Each number is 128 + 24 x the weight over the matrix's rms, rounded and kept within 0 to 255. Layers, rows and columns count from 0.

# layer 8 MLP down (transposed), 2048x512, rms 0.104, rows 1036-1062, columns 0-127
[[121 170  97 111  99 161 145 135 113  76 131 113 112 151 178 121  92 124 115 139 116 142 110  88 115 163 126 129 121 116  81 147 121 123 163 116 155 124  98 140 119 142 132 114 175 163 141 122 103 125 112 184 122 124 148 108  88 156 122 139 131  99 139 126 138 150 143 149 106 134 104  88 144 177 111 142 131  87 131 140 117 135 137 142 153  87 107 150 153 131 138 139 151 138 120 142 113 127 151 104 101 103 146  82 159 113 132 128 112  94 146 121  81 156 150 137  86 131 132 115  91 124 144 165 159  79 198 159]
 [152 151 115 142 118 118  90 108 138 158 148 150 140 144 150 107 110 136 146 140 116 124 132 124 170 150 133 115 109  98 130 195 143 137 125 146  94 133 122  86 137 155 129 153 116 149 125 106 121 119  80 103 127 106 144 152 149 139 137 127 107 146 117 198 159 143 126 150 151 112 147 139 162 142  94 168 152 125 127 137 132 129 101 119 110  96 175 150 148 123 151 127 123 101 124 158 106 130 117 184 148 172 165  99 119 122 120  93 113 106 145 111 126 101 156 115  62 128 139 139 126 141 141 128 147 129 102 119]
 [126 123 125 125 144 113 113 133 134 150 105 117 137  99 136 124 127 123 133 153 137 141  97 125 130 129 152 115 140 148 113 147 144 143 174 116  79 108 130 161 142 130 151 115 107 122 173 123 102 109 172 137 148 124 102 115 143 118 158 142 111 144 110 126 102 112 134 116 161  78 162 126 161 116 119 141 111 130 105 111 184 107 145 108 146 156 156 118  93 113 123 123 130 125 136 118 127 135 145 130 155 145  88 123 104 134 141 127 129 114 124 157 130 118 130 148 125 125  88 144  89 131 110 112 102 175 161 138]
 [116 101 114 101 159 119 166  90 149 132  88 135 137 152 150 108 141 142 125 132 160 107 157 136 110 110 112 122 127 152 135 113 161 122 109 154 130 117 134 131  99 157 156 135  87 108 110 111 206 153 124 111 109 150  99 149 112 146 156 156 150 112 108  71 109 122 154 110  81 132 169 133 128 136 163 117 112 122 124 133 124  74  98 106 144 131 161 117 103 159 143 140 112 166 131 125 124 159 112 122 108 137  99 120 147  99 112 175 121  73  97 104 147 138 135 124 130 168 149 194 122 190 121 107 131 127 156 157]
 [163 178 139 125 163 161 162 133 133  97 192 111 136 109 109 131  89 115  74 122 128 157  99 127 112 135 102 125 147 125 145 166 158 110 154 157 123 148  92 127 113 102  86 102 108 160 164 126 160 125 105 139 117 125 175 129 124 168 105 140 159 121 146 105 105 109 176 113 102 112 115  97 140 120 126 124 171 140  93 143 131 136 125  72 116 144 174 138 105 115 152 134 123 139 152 115 104 106 104 101 100 108 109 111 119 115 130 108 135 123 100 121 118 127 109 146 107 147 108 134 181 131 139 150 109 118 106 140]
 [144  81 123 150 159 137 161 143 155 140 138 170 154 144 152 133  95 115 109 107  87  99 133  64 176 171 113 143 170 140 124 103 120  94  91 121 131 166 102 131 147 132 106 123 127 112 122 131 193 103 151 108 127 147 121 124 184 128 115  96 113 129  80 158 123 115 100 122 134 151 120 134 141 100 139 145 126 104 106 113 155  93 119 136  87 105 110 133 121 126 166 161 154 164 153 113 143 119 149 140 166 119 127 130 126 152 115 118 125 157 114  58  85 160 156  96 109 131  91 157 143 114 125  92 115 136 150 169]
 [141 117 121 139 106 147 125 115 115 140 114 150 104 119 126 114 144 166 115 117 111 134  95  83 119 115 138 140 104 111 122 113 114 116 144 144 119 103  86 171 114 138 130 119 167 172 124 178 149 155 149 152 121 144 121 136 140 114 146 120 133 134 103  80 102 130 159 133 102 130 175 116 165 140 126 176 108 174 162 138 112 114 160 135 112 110 125 131 120 101 110  98 123 130 111 124 127  97 177  94 140 115 131 154 117 133 119 114 173 142 146 152 143  76  98 120 119 110 132 144 117 131  86  95 161 138 165 133]
 [116 107 112 126 149 124 101 101 173 121 119 120 108 142 126 162 167 138 110 125 114 142 135 147 122 127 119 115 151 137 125 152 183 133 144 106 131 115 143 149  87 118 115 101  92 123 163 110 143  88 115 126 114 153 145 105 149 133 168 113 142 117 136 106 133 146 142 101 122 180 118 178 106 159 102 112 120  85 147 153  88 106 147 142  98 163  99 139 124 110 129 121 130 150 109 111  92 130 106 128 139 105 115 172 127 112 105  88 140  98 110 130 136 102  98 132  84 125 107 116 141 136 137  95 155  92 119 155]
 [124 104 139 116 130 135  91 149 107 153  92 119 169 113 136 121 143 146 123  88 117 138 124 143 155 121 126  83 118 176 140  99 113 159 154 139 139 143 127 139 116  86 115 141 151 154 147 142 119 102 121 131 110 120 127  98 100 110 130 131 105 116 165 137  85 142 115 136 141 124 167 102 162 177 173 115 132 146 146 119 174  97 131 128 177 175 129 135 123 109 113 162 138 168 131 159 150 125 104 118 130 106 108 116 121 149  97  95 103 123  98 103 127 166 138 114 112 139 120 120 150 162 145 151 129 133 132 145]
 [ 97 119 132  88 151 124 131 108 153 128 189 141 146 117 126 158 106 149 144 127  88 124 119 152 130 100  94 142 130 123  95  83 130 141 121 106 146 105 117 112 152 102 135 144 146 148 119 159 110 153 152  98 167 119 130  96 117 154 139  96 148 146 139 132 115 131  94 146 112 142  70 147 144 120 134 124 106 148 139  96  98 104 130 100 146 139 123  85 127  82 153 105  62  83 151  99 141 116 117 113 111 161 122 145 125 107 124 184 141 150 136 127 132  91  96 144 122 144 117  57 130 113 151 114 167 172 122 146]
 [155 146 143 119 107 137 171 138 116 147 137 146  96 119 133 115 149 128 113 118 107 129 121 108 128 123 112 127 116 179 120 132 102 107 139 112 120 112 110 100 126 159 157 110 148 128 122 137 104 116  86 113 121 125 141 144 133 104 173 104 119 128 101 153 117 139 136 100 117 170 145 129 106 142 153  94 154 145 113 130  96 111 133 125 150 158 151 121 164 126 150 184 134 136  98 119 126 131 101 145 125 137 118  95 132 138 128 127 155 146 161 166 123 134 138 123 105 178  91  98 137  68 128 130 110  93  79 136]
 [121 143 124 176 132 129 120 107 149 157  96 116  88  85 105 139  95 101 127 127 151 133 110 128 135 194 115  82 112 158 133 105 131 120 117 142 135 114 170 119 109 119 124 124  90 147 120 160 131 184 116 125 122  92  88  89 170 112 104 136 151  69 161 135 130 130  96 139 138 140 139 116 140 132 112 120 126  84 137 115 140 132 125  96 121 137 162 156 130 143 119 104 162 113 115  97 123 129 115 148 150 139 104 121 141 148 130 150 125 166 136 133 152 138 156 103 110 143 114 121 162 131 103 172 110 115 111 135]
 [136 108 122 114 103 149 125  88  77 144 110 121 178 110 134 113 118 147 120 166 144 100 132 133 174 136 112 171 119 101 130 154 161 133 111 128 138 115  97 171 144 148 115 179 132 162 141 104 137 122 130  88 144  86 148 170 142 173 158 140 102 131 132 105 154 161 114 107 104 114 113 120 159 162  93 138 115 142 123 111 151 105 134 136 130 115 138  99 114 138 107 137 134 123 130  72 117 128 139 177 107 165 105 146 154 115 130 111 127  88 114 125 159 149 143 119 129 119 153 139 106 115 154 138 132 153 103  80]
 [161 105 126 131 110 119 103 145 105  91 117 128  89 144 112 117 102 116 120 113 111  78 169 121 153 134 139 134 116 119 137 136 122 143 137 164 109 113 104 120 114  96 117 100 117 121 179 143  95 110 103 121 138 162 122 128 131 134 116 135 135 135 136 153 132 107 101 126  77 113 108 107 122 154 125 156 106 123 152 112 119 174 135 138  86 202 136 128 110 120 121 107 148 106 138  96  99 108 165 158 131 143 113  99 123 161 121 103 100  97 156 134 113 134 123 125  66 154 125 110 122 142 141  89 168 139 132 148]
 [125 153 122 153  83 153 105 120 163 148 139  67 130  95 117  79 129 152 105 129 121 115 154 158 144 111 124 127 129  95 155 146 161 131 154 118 137 118 126  98 118 151 145 119 117 150 144 125 145 122 135 156 138 152 134  87  64 107  89 118 150  93  94 123 117 119 157 139 165 113 131 115 134 139 151 121 139  97 111 140 138 111 112 126 170 162 151 141 154 146 101 119 122 130 103 145 114 110 120 126 103 154 145 150 116  94 135 135 137 112  95 150 121 145 129 142 129 144 178  80 184 154 113 211 117 128 120 155]
 [128 129  94 185 137 110 135  99 116 161 132 103  96 125 110 133  91 111 128 149 160 171  82 118 152 121 144 114 144 124 137 159 143 122  92 132 118  98 108 117 110 122 110 141 116 104  94 124  93  99 126 153 177 135 113  99  92 118 122 142  99 126 138 147 122 115 113 138 120  91  97 122 126 106 173 141 131 128 100  92 136 127 154 153 166  69 148 115 132 129 140 158 129 129 105  98 106 126 108 185 160 139 124 156  86 142 134 139 105 144 151 111 162 129  64 168 127 147 138 123 149 105 142 158 117 148 166 151]
 [152 123 144 115 158 169 128 182 147 108  94 141 131  98  96 173 131  87 144 101 156 158 165 109 121 178 127 127 146  96 165 143 137 172 137 129 106 114  58 135 149 132 132 116 114 147  97 103 151 149 140  97 178 113 128 116 134  71 134 159  71 162 115 149 149  85 104 143 116 117  90 142 125 114 144 153  96 121 120 107 130 162 112 129 123 121  88 144  81 163 115 114 109 161 160  78 112 180 175 110 118 136  89 136  79 100 171 130  98 132 155 140 162  93  93  85 126 119 114 113 119 125  94  84 140 126 102 119]
 [131 106 153 113 106 128 117 152 117  97 117 106 100 140 129 140 122 140 148 138 120 120 130 111 138 117 136 109 128 149 149 123 179 132 151 125  73  94 103 160 108 126 128  74 140 131 150 108 151 125 101 120 125  80 118 138 137 134  91 166 146 163 114 149 156 106  92 111 123 130 106 129 123 137 154 120 150 147 116 167 158 143 111  98 179 130 131 164  73 163 192 146 113 126 139 118 126 123 117  93 115 149  94 111 122 130 156 117 136 104 126 101 134 139 117 130 156 139 138 165 133 119 133 123 146 135  93 125]
 [149 122 130 107 133  90 143 156 113 100 100 151 119 145  88 132 143 128 147 101  95 105 116 114  83 144 174 138 119 117 129 133 151  89 108 137 148  97  69  98 109 134 102  85  96 107 150 158 145 129 139 155 148  93 123 120 132 107 155 126 139 142 151 186 152 196  88 146 119 124 160 175 118 123 147 107 125 125 168 120 146 103 123 113 148  58 106 155 101 125 143 153 107 110 160 139 139 145 143 123 124 105  92 161 150 106 147  71 131 100 122 107 113 154 134 170 153 190 134 126  78 173  50  91 144 143 123 139]
 [133 180 138 112 153  67 139  80 127 154 130 110 116 138 109 146 107 156 129 155 122 134 114 153 126 110 118 120 124 137 149 158 151 120 153 171 170  87 113 142 101 150 106 146 115 139 154 142 124 131 139 167 117  96 132 112 139 149 107 126 155 123 136 146 115 137 134  95 114 168 132 151 118 153 127 110 118 127 126 100 135 138 120  70 100 103  96 104 112 158 121 143 122 151 116  98 145 114 171 144 125 181 127 165 143 126 103 163 145 119 133 138 131 106 152 118 125  98 126 136 142 102 126 106 141 134 141 130]
 [144 146  81 113 144 167 125 113 118 143 104 135 110 117 103 116 114 121 151 126 110 124 127 118 116 152  82 148 135 108 113 133 107  83 154 168 144 127 132  87 125 123 154 139 111 146 147 136 130 149 144 101 119 123 142 125 108 122 135 139 148 130 119 129 108 154 146 141 126 152 148 119 114 103 121 127 167 133 133 127 126 144 144 105 127 147 155  77 106 149 150  93 124 120 114 126 126 125 159 111 137 129 123 130 104 128 124 127 138  74 128 141  95  87 118 100 115 102 137 136 116 121 153 109 118  99 105  84]
 [150 124 140  91 120 154 122 154  97 120 150  78 125 131 151 141 120 133 174 105  99 110 139 139 118 120 152 121  95 160 131 119 101  76 148 141 128  89 102 162  63 109  98 165 161  91 110 160 118 164 103 196 111 109 161  64 106 165 104 116 150  93  95 110 103 131  80 131 114 118 118 156 114  91 142 109 123 154 131 118 163 119 106 126 148 115 149 161 121 112 159 167 103 125 120 113 115 148  48 142 135 170 127 145 100 136 116  98 133  91 102 121 118 144  99  80 134 101 131 110  96 131  98 160 122 117 140 115]
 [124 115 145 150 143 139 158 115 121 161 101 161 151 114 114 132 129 131 141 132 109 152 103 153 138 138 109 178 114 152 127 119 104 139 148 125  95 118  84 109 173 165 149 100 134 135 144 131 173 113 168 108 189 110  77 140 135  82 109 108 108 168 151 132 121 127 110 139 140 108 141 147 114 128 138 127 118 123 155 132 174 105 129 117 164 112 170 137 131 101 131 143 123 101  90 119 124 142 137 159 130 125 115 113 114 128 142 158 128 164 156 121 142 144 142 126 120 138 133 119  79 106 143 157 161 152 113 133]
 [ 98 122 128 117 115 140 136 188 121 156 131 139 118  99 104 123 149 114 131  98 156 139 158 158 139 141 130 184 148 104 122 136 108 119 133 106 162 134  95 122 153 137 147 126 135 112 134 148 120  90 134 153 138 154 100 124 113 127  73 105 154  94 129  80 141 108 151 137 118 114  76 156 168 126 129 136 110  81 139 113 132 134 141 108 129 131 137 151 143 128 132 127 140  95 113 118 109  81 178 104 146 142 131 154 139  92 133 132 160 113 149 122 183 133 152 107 125 124 149 157 158 132 154 118 123 120 153 165]
 [151 125 145 108 164 164 111 144 131 127  84 104 105 108 130 141 105 112 138 104 146 152 118 193 166 151  93 145 129 125 175 139 123 168  89 132 102 133 127 133 114 147 114 161 162 115 168 161 131 149 130 130 120 132  93 128 130  70 119 141 122 133 119 113 117 139 123 123 162 156 116 165  98 117 137 126 128 137 137 154  76 134 148 163 107 201 106 116 106 100 122 126 127  95 152 132 120 159 140 140 154 110 131 141 130 163 116  88 196 108 120 128 108 137 113 117 102 120 132 153 139 130  68 129 138 105 131 129]
 [150  97 102  91 122 148 133 180 142 126 110 142  94 128 132 146 155 111 148  98 161 144 105 108 118 162 156 137 121 134 148 138 130 153 162 151 112 146 148 155 135 174 124 157 146 150 126 127 129  78 134 139 102 133 107 157 109 141 113 124 147 167 129 138 146 109  66 111 155 122 177 147 141  92 145 130 161 116 113 104 159  96 134 113 156 149 169 122 158 115 143 138 132 116 124 113  95 145  87 140  89 144 116 123 124 112 147 125  93 148  68 137 106 151 121 143 145 140 137 140 161 122 122 115 102 116 143  90]
 [120  99 155 123 142 104 141 159 151 137 100 109 130  99 130 149 132 129 136  88 170 120 116 126 122 156 140 151 148 123 105 153 104 111 139  98 106  99 134 149 127 135 111 152 108 157 103 180 147 113 150 146 142 151 126 154 155 104 139 102 114 130 136 133 137  79 124 119 111 114 120 107  96 141 153 105 108  85 132  99  87 130  84 161 163 130 110 112 152 131 146 110 125 125 141 138 133 141 106 133 130 122  75 156 117 137 142 105 158 145 143 152 143 106 114 140 184 120  76 117  89 117  92 114 140 126 161 103]]
# layer 8 MLP up, 2048x512, rms 0.0924, rows 1037-1063, columns 0-127
[[122 184 168  91  80 119 116 137 114 128 133 129 148 139 107 110  90 122 112 167 106 157  76  99  95 135  99 137 149 141  81  99 128 110 126 113 108 111 115 137 146 129 122 127 109 125 130 108 140  89  96 132 120 132 158 126 108 149 117 156  90  86 120 132 152 142 140 120 131 127 147 100 153 157 120 118 114 109  89 159 102 122 157 113 170 139 213 168 100 176 115 154 165 148 132 122 143 109 113 122 139 140 137 129 129 121 147 153 129 113 110 153 130 117 149 147 146 132 134 123 140 113 126 144 184 148 132 106]
 [120 113 121 104 138 135 104 133 100 108  96 158 109 111  82 141 115 135 137 112 147 121 116 127  97 133 108 167  80 137 134 113 116 139 116  77 109 147 145 127 109 114 100 130 132 177 111 117 131 133 120 120 117 111 126 165  94 151  86 102 168 120 143  83 166 129 113 134 103 112  94 131  99 109 115 141 118  92 118 113 138 112  72 129 148  93 181 138 170 117 171 115 112  98 138 132 148 138  95 136 180 118 181 115 137 134 142 129 137 131 120 122  96 101 127 146 110 143 100 127 109 139 119 152  98 105 138 130]
 [173 104 114 107 148 141 100 152 151 116 150 124 121 141 161 125 103 135 125 150 136 108 103 125 117 139 156 174 118 144 124 115 157 133  94 135 158 150 127 120 166 204  87 134 103 156 138 111 101 115 143 126 118 178 163 149 105 114 153  79 168 124 125 138 119 119 164 176  30 136  93 164 126 139 175 142 138 149 140  98 155  76 145 106 116 178 129 129 138 157  93 102 121 162 111 157 117 103 158 173 153 133 108 145 128 132 145 176 115 147 132 128 155 129 113 173  97 116  95 132 113 126 140 124 110 126 123 142]
 [122 192 141  78 106 147 117  93 137 149 126 130 126  96 112 144 115 137 117 125 110 138 122 127 111 126 177 135  97 118 111 122 142 164 147 114 127 148 126 139 129  85 135 105 105 100 153 132 121 140 107 109 129 132 147 115 123 133 138 115 138  75 117 150 155 143 139 130 130 134 135  98  85 175 158 110 197 141 125 135  82  51 104 109 155 133 130 118 132  79  87 134 119 121 159 112 170 132  83  78 109  97 131 158  99 139 135 113 149 109  97 115 102 120 158 115 139 109  48 164 177  85 113 134 151 138 113  76]
 [106 129 106 115 148 131 120 135  92 125 160 159  81 159 115 127  78 138 136  92 101 117  59 135 126 137 106  96 138  86 150 150  99 102  69 116 154 132 157 142 126 146 134 112 145 123 109 154  83 121  98 142 128 125 170 159 170 115 162 134 151 113 138 125 184  77 126 140  98 108  81 116 139 125 110 139 115 155  98 117 133 162 168 117 137 181 122 152 120 165 116 133 143 159  98  99  57 136 120 133 110 140 160 144 130 118 110 151 139 125 162  81 123 147 139 122 126 144  84 118 184 163 146 141 150 127 125 118]
 [147 142  92 121 157  98 133 166  97 151 141 103 162 140 129 120 146 128 121 123 165 153 118 112 132 149 139 154 111 144 125 119 131 118  97 123 109  93 169  86 171 109 135 123 114  91 114  89 101  86 111 139 110 114 136 135  95 123 104 121 129 115 130 131 120 137 129 157 112 127 146 116 121 137 152 111 151 140  84 143 140 135 133  99 123 113 113 170 129 130 144 154 156  97 140 129 133 170 107 136 144 127  96 119 142 101 162 117  91 115  95 123 141 157 150 125 144 106 111 123 126 173 162 151 147 120 122 155]
 [122 134 122  76 102 119 119 157 142 153 148 108 116 132 132 132 145 135 178 185 120 122 129 133 119 113 135 141 148 120 137 122 107 135 134 126 127  95  84 135 181 125 140 136 132 131 127 146 142 124 128 132 135 141 134 134 105 128 126 106 144 109 156 125 146 119 137 109 125 127 120  99  78 152 151  94 131 166 121  52 145 123  89 110 101 113 143 133 135 138 118 168 174 107 113 118 137 123 166 156  81 122 137 142 166 139 153 127 122  76 187 140  98 135 130 126 112 187 112 120 110 117 138 145 177 115 147  72]
 [139  91 102  92 127 131 116 139 114  70 126 154 102 118  89 134 133 150 118 108 105 137 133 115 120 114 106 161 119 135 144 142 122 154 113 129 141 127 127  98 149 124 138 106 115 162 107 141 160 165 155 116 145 104 133 137 132 120 148 137 141  79 134 119 107 108 137  83 100 141 138 134 161 133 143 147 151  75 136 105 107 140 108 127 135  98 135 114 127 124 137 110 123 134 143 137 140 139 175 118 103 109 172  91 162 110  97 138 124 157 127 139 147 135 147 142 164  96 110 122  97 124 142  96 102 158 123 143]
 [143 158 124 111 166 110  84 137 120 121 117 139 122 160 142 160 157 109 111  83 132 127 135 165 161 153 124 163 117 110 168 126 142 111 108 133 134 115 134 134 133 138 178 115 178 158 137 149  74 113 141 151 111 125 109 121 127 148 143  91 160 154 142 132 161 111 173 133 105 126 103 124  92 126 116 153  92 165 138 132 140 109 119 184 120 119 110  99 150 135 120 132 140 157 112 117 116 147 115 124 135 100 125 138 115 108 115 136 111 111 160 139 173 154 134 115 142 155 136 127  86 162 113 115 140 122 136 118]
 [122  81 122 141  90 116 143 149 114 138  93 103 180 103 121 151  81 179 138 151 107 124 157 123 130 130 143 135 110 136 108 115 120 130 110 136  80 166 152 117 129 133 155 115 114 138 147 126 111 122 114 136 131 109 160 139  97  55 174 103 126 123 135 141  81 108 122 162 131 133 135 131 131 100 120 156 147 146 140 117 139  90 171 111 122 151 147 123  75 155 126 112 128 100 111 121  91 142  87 161 119 118 135 133 133 100 128 130 100 104 121 127 166 129 143 158 157 168 156 141 140 138 157 120 157 174 151 116]
 [119 133 153  71 126 140 137 141 102  88  90 128 138 132 146 150 112 122  94 167 107 123 149 169 100 132 146  97 139 140 135 156 145 162 122 116 112 110 144 156 117 146  93 142 121 110 134 135 172 156 121  83  83 127 148 145 128 139 118 127 132 129 143 104 145 167 114 138 181 142 106 115 118  86 124 123 105 208 114 106  85 153 134 112  79 101 127 158 189 105 123  82 111 145 121  91 131 117 121 123 141 111 108 125 157 120 100 135 169 129  94 122 121 132 147 105 156 122  95 101 130 151 107 128 123 132 123 167]
 [108 113 125 159 132 144 134 137 122  70 107 137 145 152 152 143 119 152 168 134 131 112 129  89 137 119 168  79 186 152 151 158 154 158 181 142 113 148 137 125 137 125 103 162 128 135 164 136 142 136  95 111 129 136 131 127 102 151  83 127 145 118  68 142 130 135  94 155  75 159 136 128 104  90 129 114 152 129 133  80 146 100 109 139 147 113 148 155  99  87 118 117 105 131 120 125 126 112 142 116 131 113 123 123 121 146 177 156 145 110 122 110 133 108  73 121 124 103  92 168 115 138 131 155 151 140 125 139]
 [141  94 116 133  67 129 158 126 130 131 124 140 154 147 165 127 135 129 125 152 118 140 164 167 127  96 165 129 111 146 118 169 104 204 122 112 119  82 114 126  89 114 144 116 145 106 143  81 109  85 103  75 131  73 164 130 138 109  90 163 123 155 109 157 122 124 138 148  99 129 146 135 102 175 181 123 140 148 151 172 153 126 140 168 121 145 150 125 121 142  71 135 129 178 126 151 123 137  93 133 168 107 138 133 112 120  81 109 127 141 127 117  86 116 137 123 122 113 164 162 136 113 145  74 176 117  89  91]
 [ 96 144 159 164 134 112 138 146  90 135 128 133 124 163 183 122 127 142 171 106 158 145 110 181  93 152 137 111 119 111 162 109 108 145 124 130 152 135 101 140 140 126 143 149 107  91 133 113 121 102 159 156 121 126 129 121 112 155 162 150 115 148 132 145 114 144 109 111 109 127 120 161 167 127 120  96 136  82 127 132 147 117 147 150 118 147 104 116  92 162 113 142 139 113 119 126  97 166 115 121 165 115 154 176 115 136  65 129 106  85 120 167 146 127  76 116 112 174 124 120  91  93 137 129 160 147 135 158]
 [113  99 109 131 153 142 139 112 104 142 141  89 118 135 147 127 122 119 122  91 139 151 135 103  69 110 123 148 135 167 120 116 140 175  95 167 156 131 167 165 135 156 102 111 146 122  91 110 145 116 119 151 139 122 156  91 176 147 137 112  70 115 116 142 145 132 153 154 111 127 137 108 119 144 142 133 130 157 119 139 124 104 126 117 123 139 174 170 137 111 112 107 143 164 132 153 138  80 111  91 140 120 127 125 112 155 160 106 149 145 129 158 122 155 114 124 116 108 113 160 163 147 127 166 143 111 155 138]
 [112 112 148  81 107 130 103 117  78 133 142 105 100 125 151 125 106 126 157 129 145 104 153 154 101 131 108 136 124 109 101 130  78 100 124 118 119 126 110  87 138 175 109  88  99 126 111 142 133 159  94 148 105 175 124 157 103 154 134 133 135 110 134 137 108 186 126 105 126  96 143 117 159 115 144 110 100 137 127 143 135 179 136 110 120 143 121 144 133 127 137 143 106  93 103 114 125  91 164 171 147 130 136 124 186 126 116 134 119 160 116 135 103 140 105 189 128 115 152 133 124 175 121 144 128 124 137 135]
 [111 112 139  87 138 115 144 128 128 149 165 149 160 127 140 123 119 112 122 100 151 139 114 115 113 129 119 110  92 147 121 137 105  77 135 144 121 126 111 119 139 105 105 159  85 131 121 147 162 159 143 121  89 130 121  98 106 191 126 106 127 128 159 111  77 139 122 126  94 108 152 161 121 119 137 163 129 129 128 136 162 108 140 166 109  92 129 172  91 117 150 137 122 128  94 115 145 129 119 140 139 112 145 104  89 124 124 146  76 155  93  86 119 101 127 103 137 129 130 148 107 160 122  98  99 101 129 122]
 [ 97 123 109 116 147  69 153 113 106 159 140 125  83 115 156 154 117  97 155  95 121 130 160 116 115 128 149 103 137 121 102 104 115 106  84 125 119  95 133 118 145 165  70 136 125 113 116 172 110 147 124 154 127 142 111 116 134 110 142 134 108 125 135 145 162 123 111 135 103 145  82 126 130 133 106 159  97 143 151 157 121 172 122 111 139 141 112 111 143 117 141 134 118 128 115 149 146  70 153 113 131 118 117 100  86  99 141 151 140 114 136 148 117 152 137 122 149  88 145 128 135 150 112 127 115 118  83 113]
 [131 108 141  98 137 143 137 139 180 158 149 119 154 195 143 119 127 155  97 159 118 148 166 137 130 127 119  85 118 123 119  72 133 122 126 135 138 137 157 145 138 139 123 143 151 141  92 141 126 106 157 115 124  90 152 121 168 102 130 120 125 148 141 156 135 113 104 148 145 131 134 152 128 129 116 116 141 177 156 159  95 117 136 159 127 116 142 116 151 113 150 113 141 127 122 184 110  71 147 143 140  92 171 128 130 146 135 154 114 134 125 101  93 134 145  99 147 135 143 184 161 122 193  91  86 143 105 124]
 [141 126 131 137 113  88 129 146 136  96 130 108 150 126 124 130 121  98  88 146  96 155 129 184 119 132 142 125 154 149 157 111 126 139 140  85  71 127 132 156 153 109 129 119 126 112  73 143 128 106  79 175  91 132 121 110  96 141 172 123 170  80 149 120 109 123 178  97 133 135 148 118 142 153 134 145  85 133 121 145 150 112 106  92 131 109 163 157 142 134 113 157 132 120  84 128 150 127  98 140 140 140 112 150 109 136 153 134 100 137 144 156 173  98 151 158 104 130 122 108 143 119 181 116 171 120 141 106]
 [107 118 113 159 151  79 120 143 182 161 132 145 153 141 134 132 130 142 113 133 134 154 122 158 142 121 174 121  99 124 137 173 138 113 110 127  89 143 178 126 135 101 106 130 120 128 131 138  96 108 126 118 136  76 113 119 166 176  98 102 135 143 133 140 149 132  99 110 126 139 153 134 121 113 145 140 109 142 118 129 116 138 130 140  98  93 109 151  96 131 116 122 130 166 118 110 147 106  99  97 158 107 115 163 175 155 111 120 128 118 176  85 109 156 109 154 151 142 100 109 101 139 115 125 159 112 120 164]
 [108 140 111 127 143 125 158 133 123 118 110 148 105 103 153 100 110 105 116 103  99 158 140  92 159  74 112 117 127 104  97 111 159 147 196 148 141 138  92 106 131 136 144 131  88  94  90 159 143 128 136  87 111 118 110 139 131  97 127 121 152  94  99 162 149  85  98 117 140 112 125 142  95 153 134 152 169 117 115 158 135 104 154 158 132 168 125 122 131  91 132 134 165 122 120 151 129 125  94 105 129 156  95 106  76 116 131 120 129 161 153 118 112 160 117 146 166 133 143 101 120  92 115 100 110 144 113  87]
 [124 171 110 159 155 113 127 122 112 111 150 128  76 150 103 139 107 116 155 147 124 134 101 152 132 131  70 105 133 120 137  99 125  93  98  79 119 159 101 159 131 136 101 138 147  98 122 141 132  82  69 109  86 114 116 159 136 101 140  75  91 105 114 112  95  90 116 122  76 134 134  95 167 100 127 160 119  68 105 104 131 184 114 110 172 115  80 111 158 150 172 117 140  82 109 150 135 138 118  86 156 146 153 133 130 122 100  95 152  97 117 108 104 128  77 186 120 147 120 117 143 111 116 143 110 107 132 134]
 [163 111 130 120 168  92 101 136 163 107 135 102 107 166 134 127 116 172 122 118 135 115 150 108  87 109 122 167 111 156 133 111 115 161 142 113 101 110 110 101 149 145 154  92  84 107 109  93 188 143 128 135 138 100  65 101  95 124 115 170  89 142 120 206  85 132  77 122 110 124 109 150 103 156 159 147 162 132 115 123 145 112 129 110 157 170 147  85 171  94 139 109 118 152 127  99 139 100  68 137 140 109  93 126 106  93 133 125 165 124 115  91 120 116 146 107 113  92 176 131  75  89 108 138 119 114  96 130]
 [160 158 100  97 190 134 129 165 115  69 135 145 123 101 105 137 135 118 157 142 174 136  97 115 128 140 132 149 107 140  97 116 115 137 137 108 192 108 119 105 117 133 136 122 110 161 122 131 101 123 124 138 131 123 123 111  84 141 142 147 136 111 174 124 112 168 130 148 118 106 112 126 136 139 104  61 168  80 151 124 140 122 111 162 151 127 124 187 117 121 101 145 154 160 110 134 128 145 162 150  99 102 144 116 103 113 129  99 129 128 109 183 156 146 133 129 161 117  84 120 165 124 140 110 139 100 158 123]
 [ 90 162 113  94 133 135 106 124 141  98 142 149 138 106 111 143 139 153 141 159 169 125  93 130 153  85 125 110 140 160 153 144 136 129 142 129 124 151 102 166 126  86 138 134 104 112 130 137 117 172  84 129  81 115 122 137 108 163 127 116 114  71 143 151 117 136 152 124 116 128 151 134 151 119 157  98 120  92 153 139 139 170 111 107 111 146 134 148 137 119 140  98 120 112 129 129 120 135 119 108 160 114 167 149 108  96 113 115 127 108 145 135  87 105 134 141 144 132 170 109 128 146 114 114 122 119 108 156]
 [113 101 115 101 162 104 128 165 145 128 116 141  76 180 149  87 134 141 144 102 145 140  88 113 165 131 147 130 129 118 118 149 136 111 138 128 151 140 112 103 121 115 115 133 112 115 156 113  69  92 130 103 132 140 148  87 149 126 112 140 118  88  94 161  87 128 123 101 114 117 109 155 120 133 148  81 101 165 122  99 136 170 142 165 105 126 152 171 112 115 140 102 125  92 136  62  91 108 135 130 160  94 122 113 124  91 127 140 136 162 116 153 111 126 134 150 133  83 155 128 134 122 167 134 155  88 162 142]]